config.yaml
num_hidden_layers: 15
hidden_size: 256
num_attention_heads: 4
num_key_value_heads: 4
head_dim: 64
intermediate_size: 768
vocab_size: 8192
hidden_act: "geglu"
norm: "layernorm"
norm_place: "pre"
norm_eps: 1e-05
positions: "rope"
rope_theta: 10000.0
rope_fraction: 0.5
qk_norm: false
attn_scale: 0.125
bias: "none"
tie_word_embeddings: false
parallel_block: false
init: "normal"
init_std_qkv: 0.0312
init_std_o: 0.00572
init_std_up: 0.0312
init_std_down: 0.00572
optimizer: "muon_variant"
learning_rate: 0.00893
lr_mult_o: 1.69
beta1: 0.95
lr_head: 0.00837
max_grad_norm: 2.0
warmup_steps: 200
schedule: "wsd"
decay_fraction: 0.871
decay_shape: "linear"
final_lr_fraction: 0.0
batch_tokens: 131072
max_seq_len: 256
doc_mask: true
train_tokens: 906800000
max_steps: 6919
dataset: "wikipedia_en"
Each number is 200 + 30 x the weight over the matrix's rms, rounded and kept within 0 to 999. Layers, rows and columns count from 0.

# layer 9 MLP gate, 768x256, rms 0.13, rows 332-340, columns 0-127
183,212,238,210,183,158,230,204,255,186,223,268,171,231,250,207,146,204,226,191,213,290,179,184,181,152,200,222,199,209,206,219,216,187,131,184,133,200,219,215,233,186,197,180,177,153,221,213,171,245,198,163,174,220,153,179,174,257,277,190,220,238,221,193,198,193,182,205,209,205,253,181,186,177,186,150,179,203,210,218,215,211,204,196,198,240,221,235,254,216,179,215,211,152,250,180,184,243,149,183,161,182,220,170,213,274,251,168,194,195,225,190,185,170,220,218,255,159,163,197,182,174,253,190,180,136,176,200
206,207,166,218,189,193,209,215,121,252,207,141,218,149,218,205,213,194,183,194,205,223,195,203,214,191,191,204,206,131,240,224,235,163,199,206,166,167,182,201,234,162,218,192,167,201,204,191,175,225,193,182,155,188,216,225,243,211,251,190,221,144,196,189,174,206,217,238,181,190,189,183,162,238,214,184,214,249,179,192,209,186,229,215,200,229,158,231,196,180,246,166,240,246,233,193,228,213,206,158,124,258,192,202,183,175,203,209,232,248,220,168,188,203,202,162,212,191,238,212,247,192,177,166,240,146,206,140
197,216,175,186,235,192,193,212,182,219,208,206,197,160,237,253,176,237,155,237,203,154,202,199,177,222,204,179,212,195,224,142,168,237,189,202,182,241,196,201,191,207,197,202,201,192,208,203,158,143,204,213,180,197,181,189,230,223,240,253,211,203,183,239,226,230,217,217,177,202,221,206,157,194,178,202,159,189,189,173,166,183,218,218,215,222,148,230,195,209,196,260,181,185,232,185,187,196,187,271,163,218,164,193,186,207,243,226,189,219,191,254,232,173,166,196,258,146,235,251,148,184,192,135,187,195,203,207
187,164,228,227,179,215,200,189,165,171,168,185,188,220,187,166,211,204,152,212,209,219,215,223,191,214,175,186,220,143,214,181,164,185,189,186,283,213,219,248,260,217,128,172,225,190,186,227,178,176,248,207,227,253,171,229,190,178,149,159,183,235,153,178,166,201,205,166,180,179,214,210,210,217,230,170,179,206,184,148,235,196,183,224,230,171,203,192,202,192,238,212,229,182,225,179,194,175,158,194,259,176,196,176,191,254,210,183,209,195,224,232,157,169,189,189,249,187,211,198,164,206,179,215,203,216,180,204
179,164,192,187,164,208,152,204,202,210,195,154,152,250,232,164,227,201,190,181,110,262,208,204,181,197,223,192,214,184,186,240,209,210,202,183,257,183,181,212,140,212,200,209,215,207,224,214,211,206,236,190,154,228,153,183,219,179,250,162,216,234,150,180,258,244,213,168,187,159,224,206,209,169,195,241,243,188,191,227,228,192,208,253,196,160,239,213,229,227,177,159,191,172,203,243,187,152,191,145,210,166,217,245,224,223,249,185,231,148,218,179,165,172,179,222,186,186,225,234,212,261,157,189,210,183,221,207
238,192,168,206,151,160,268,220,202,199,209,221,172,179,176,247,162,206,182,240,174,161,180,157,209,226,236,192,196,197,189,184,227,147,174,203,260,222,224,173,166,221,241,248,165,173,195,166,166,247,188,235,187,193,221,220,200,158,259,201,259,161,229,189,163,205,195,226,147,209,141,231,167,208,196,233,230,193,234,207,256,219,218,230,193,170,186,199,205,186,207,182,246,196,206,239,166,195,188,181,186,199,186,228,188,194,167,243,227,175,242,230,231,174,179,199,275,293,200,188,243,222,203,191,205,155,166,187
205,159,194,212,192,211,235,209,210,208,231,233,217,213,230,197,227,233,222,159,200,182,187,176,208,185,181,142,172,287,173,148,256,198,209,224,268,140,237,251,195,212,234,211,195,175,203,223,223,224,161,230,201,211,177,184,192,149,181,222,179,216,170,171,228,215,170,217,224,167,146,188,195,202,201,187,229,181,214,179,216,186,171,200,185,256,184,190,162,175,261,193,161,206,166,189,176,200,214,205,196,238,196,229,198,171,192,205,194,209,209,178,188,217,174,205,193,272,186,195,206,256,209,194,263,177,220,181
226,219,210,203,196,205,161,178,188,134,259,148,200,206,201,219,164,167,216,192,198,194,199,145,222,218,185,196,207,249,226,173,192,225,171,208,232,215,188,210,211,231,205,205,274,190,173,157,161,246,220,179,185,181,167,196,165,262,147,247,200,168,184,210,144,191,209,160,202,206,184,175,196,211,298,196,196,188,154,183,198,199,199,183,193,177,256,202,202,267,225,177,254,177,191,172,249,201,245,202,227,191,247,219,165,215,216,205,211,273,263,188,227,183,218,188,202,188,204,230,169,108,195,211,182,184,213,188
233,174,239,233,240,222,227,229,185,203,180,227,243,204,176,190,214,233,234,172,201,110,199,234,208,184,172,169,225,247,180,238,253,182,273,219,242,208,173,207,163,175,207,203,169,185,203,179,218,221,210,204,222,210,196,189,225,215,204,211,201,156,224,203,176,166,218,204,187,186,221,174,191,217,213,236,199,197,164,186,203,185,170,238,186,168,221,198,205,183,192,223,252,242,218,207,221,181,225,226,206,237,239,200,192,144,187,237,217,197,194,170,234,144,210,212,196,187,203,145,138,180,132,195,201,190,219,238
# layer 9 MLP up, 768x256, rms 0.141, rows 332-340, columns 0-127
156,155,223,181,192,199,158,166,208,231,228,212,154,218,209,189,223,204,220,227,200,198,255,200,234,189,275,194,227,168,212,203,205,181,128,178,192,199,208,186,224,174,162,216,189,239,175,197,173,194,224,251,150,177,204,175,240,213,185,182,210,201,201,187,235,183,206,200,282,217,254,173,190,183,205,215,260,196,208,220,141,183,181,213,207,220,176,210,232,183,186,194,219,239,206,199,229,194,192,199,238,146,175,176,178,190,227,189,194,207,216,166,203,226,144,185,205,181,183,211,161,196,222,157,185,171,169,225
171,199,196,221,205,228,203,169,230,239,193,155,171,177,215,251,147,250,172,228,158,219,184,197,181,208,196,202,196,250,178,218,229,222,191,183,250,157,262,228,248,190,159,209,169,149,239,198,172,183,137,165,147,117,269,188,210,203,179,226,248,188,170,202,232,181,208,196,205,152,189,220,208,210,141,155,219,159,213,183,161,187,232,160,210,177,181,217,151,130,213,166,194,198,185,190,231,196,245,216,176,180,217,180,173,188,258,235,164,240,206,180,227,149,185,223,229,217,207,242,191,260,179,177,226,223,172,233
187,211,230,133,189,262,147,176,255,220,221,219,229,156,210,183,195,196,190,198,255,229,140,175,171,209,156,245,220,169,197,231,235,166,178,193,212,228,178,125,187,185,189,202,180,179,216,150,224,230,220,218,219,236,188,210,188,184,174,171,230,246,179,200,193,157,172,213,184,214,218,184,146,200,186,205,228,243,200,161,192,145,203,209,139,183,178,251,153,189,172,249,172,190,166,174,151,192,163,247,176,213,210,174,198,201,198,242,179,241,176,272,151,218,198,137,177,218,188,201,242,229,227,211,262,232,212,229
225,234,234,154,210,166,193,214,236,178,222,192,194,253,159,199,196,172,197,202,202,163,182,220,150,215,204,227,223,161,159,201,206,233,219,152,196,188,161,216,204,186,207,146,197,230,192,186,255,239,175,266,223,175,176,162,209,226,218,254,163,175,216,240,242,223,190,171,214,221,193,199,203,167,223,262,253,182,178,215,222,195,201,180,218,206,206,229,197,231,175,211,201,175,218,164,222,182,274,194,196,195,194,208,181,203,220,182,199,193,239,211,211,247,191,188,226,252,195,258,186,162,179,229,149,160,144,168
223,220,176,179,185,235,219,190,207,234,161,198,183,268,217,246,215,186,169,207,220,276,199,223,161,256,226,154,145,150,203,198,202,181,156,123,205,198,221,169,219,225,219,229,208,211,191,265,266,225,156,140,214,187,200,194,251,182,182,193,221,245,190,191,191,221,236,124,238,194,207,160,234,209,196,195,183,212,205,180,261,178,185,205,184,184,216,206,231,188,165,217,274,249,182,172,234,176,213,202,214,177,235,231,260,214,174,227,239,199,172,225,180,185,203,210,200,218,196,199,191,270,196,135,200,176,172,190
146,153,74,226,159,212,201,243,147,184,230,253,240,232,167,213,192,247,264,201,209,242,169,170,219,208,217,229,191,170,175,193,170,210,190,213,264,179,230,211,207,153,179,213,182,231,173,131,197,181,184,232,217,182,233,171,174,250,259,200,211,153,226,212,211,188,217,142,179,215,195,211,236,177,210,210,197,158,137,191,222,204,206,187,194,181,221,190,215,170,191,185,253,178,195,247,183,228,198,195,222,206,221,194,213,177,185,218,226,190,225,212,213,243,258,196,267,218,129,174,236,169,238,170,176,170,205,162
192,224,235,229,208,210,186,218,228,227,170,163,180,215,236,187,163,178,205,204,198,172,174,223,168,252,179,232,218,235,198,222,182,207,288,186,99,201,159,168,145,229,171,205,232,148,198,247,178,246,203,211,200,210,224,162,209,188,202,233,175,216,206,229,163,170,207,253,174,150,241,221,173,195,239,171,179,200,259,198,177,219,233,177,197,188,139,174,197,215,178,193,176,212,232,232,184,142,233,181,152,210,180,190,220,209,204,194,211,176,218,206,205,230,179,170,186,209,192,188,234,225,231,175,198,238,189,209
204,166,234,209,217,210,194,209,178,178,131,190,193,173,231,195,209,193,171,210,220,188,202,249,217,160,254,216,200,207,162,194,196,219,204,181,220,206,161,173,215,176,212,140,157,210,201,252,227,184,216,216,167,182,206,169,218,225,202,237,160,274,207,230,207,215,209,245,165,233,157,257,222,187,227,221,176,131,187,186,255,229,174,251,232,193,189,199,193,215,258,262,198,260,259,180,203,222,136,213,161,177,190,166,177,175,176,271,223,215,177,235,182,210,173,183,220,246,247,145,215,204,238,196,180,225,251,175
217,195,219,177,202,186,197,197,205,225,196,247,233,211,156,156,207,185,223,168,178,228,239,171,201,221,202,194,193,213,189,166,197,202,202,175,170,276,195,189,174,209,194,204,171,184,223,177,136,234,194,213,208,186,251,182,191,208,154,182,174,188,202,152,182,219,204,210,254,228,181,209,230,230,208,234,218,220,183,194,165,198,167,168,139,181,186,247,195,170,204,148,213,237,243,184,177,236,138,206,186,224,126,205,161,174,155,194,187,192,228,178,221,162,213,197,184,216,190,207,204,227,188,162,205,203,205,165
# layer 9 MLP down (transposed), 768x256, rms 0.077, rows 332-339, columns 0-127
167,209,206,222,186,232,199,153,210,142,204,178,147,205,250,224,149,209,221,206,203,178,260,200,239,180,238,134,210,182,213,206,187,179,187,186,183,215,221,214,215,213,183,209,211,209,199,182,198,233,165,215,254,188,231,266,172,239,168,164,221,232,202,200,161,149,198,246,167,163,234,194,182,224,207,169,189,135,183,259,184,239,158,247,295,199,192,228,217,190,208,171,182,182,235,211,211,199,196,190,207,197,194,138,225,193,206,219,177,179,208,170,124,265,222,220,214,202,227,202,175,245,176,216,230,234,240,206
203,183,203,251,172,256,197,208,173,215,253,198,207,176,232,135,220,153,239,192,209,196,156,169,212,192,205,197,240,216,243,200,270,163,202,185,213,227,175,166,142,210,255,206,152,176,218,136,235,144,192,180,158,222,165,212,198,159,225,148,261,227,238,237,161,199,205,213,191,155,176,185,215,176,217,192,200,158,205,224,200,244,213,180,281,205,191,228,181,215,176,200,215,219,187,240,171,207,213,183,206,207,178,238,233,208,219,178,202,204,221,237,176,247,200,186,193,198,177,208,230,156,222,193,197,225,230,228
180,189,180,204,267,196,174,201,177,265,211,244,213,255,209,209,210,216,210,199,191,227,211,165,204,185,178,184,181,251,194,229,207,261,180,194,164,177,179,178,210,191,214,215,199,255,209,191,227,171,182,208,214,184,194,197,205,215,216,201,218,179,208,178,261,184,242,176,215,231,208,240,190,208,259,235,236,193,221,210,218,235,211,162,233,198,186,241,209,249,212,115,185,167,198,228,229,164,218,158,219,237,165,168,268,184,184,215,214,189,216,177,193,215,173,203,233,153,256,202,176,179,160,199,121,212,195,189
163,197,201,205,194,237,214,173,206,204,222,182,230,222,228,200,204,167,248,189,230,212,198,194,248,180,176,200,183,197,205,129,254,144,160,235,185,216,228,183,196,237,176,244,199,191,164,208,162,229,209,212,197,222,211,226,183,163,145,174,275,194,187,214,229,192,194,261,176,234,155,184,185,229,178,197,176,212,175,174,189,183,182,199,164,218,220,222,183,180,230,218,208,207,199,162,196,220,184,241,208,208,213,176,191,170,209,177,223,262,156,207,210,194,218,165,176,234,191,203,230,173,179,193,236,218,175,201
188,228,153,228,153,182,198,246,241,255,244,199,216,174,175,192,201,197,186,205,229,157,219,177,232,253,169,229,180,169,165,142,202,193,163,192,185,190,230,190,245,263,251,195,187,239,144,130,172,215,198,228,185,153,174,211,149,225,204,203,219,217,210,215,230,211,170,264,231,191,186,202,203,219,230,196,181,219,166,182,159,195,205,257,179,186,219,167,156,164,200,215,141,209,195,188,218,243,198,192,183,213,223,167,205,222,173,221,212,196,212,220,182,159,184,244,161,174,145,199,177,157,261,167,236,237,137,159
206,207,203,189,234,228,236,221,239,203,196,209,187,152,132,218,207,249,145,161,159,137,163,186,241,172,218,150,217,168,185,266,200,128,255,230,202,172,235,216,242,180,181,263,198,195,189,164,190,174,165,233,235,222,195,189,253,201,206,144,175,246,191,199,200,194,209,233,189,221,246,179,216,183,231,269,210,210,197,189,159,238,223,208,231,172,215,202,211,221,270,90,177,174,264,177,186,164,190,235,199,180,204,212,249,233,215,177,178,190,187,191,226,231,141,217,230,150,201,271,181,204,173,225,145,206,230,185
165,145,210,211,194,225,217,230,175,226,190,161,181,179,250,183,189,230,164,148,215,233,208,197,201,182,230,141,218,254,243,185,224,242,166,189,197,177,154,190,177,184,256,201,186,223,159,205,221,235,165,238,207,176,243,222,130,180,180,196,189,193,177,176,221,149,247,170,220,239,245,171,212,211,178,228,224,211,191,222,212,180,220,246,186,214,172,224,198,153,225,188,200,142,198,201,211,181,149,212,228,235,201,217,199,214,244,271,152,181,236,194,179,234,229,222,249,175,213,175,206,151,202,175,227,171,105,201
175,129,202,213,235,221,206,233,219,163,247,241,157,225,184,214,206,204,173,201,143,170,244,121,192,157,182,251,206,266,161,200,245,190,140,133,209,148,199,225,197,124,195,211,206,256,210,222,214,180,175,227,211,208,167,206,178,191,168,195,196,247,212,203,214,194,214,184,190,182,159,189,219,154,158,200,225,157,209,247,237,242,260,244,158,215,220,253,217,173,249,193,170,221,240,146,226,212,198,229,174,195,174,198,256,248,258,184,225,194,271,193,171,221,216,201,192,268,213,182,183,229,213,160,177,206,176,163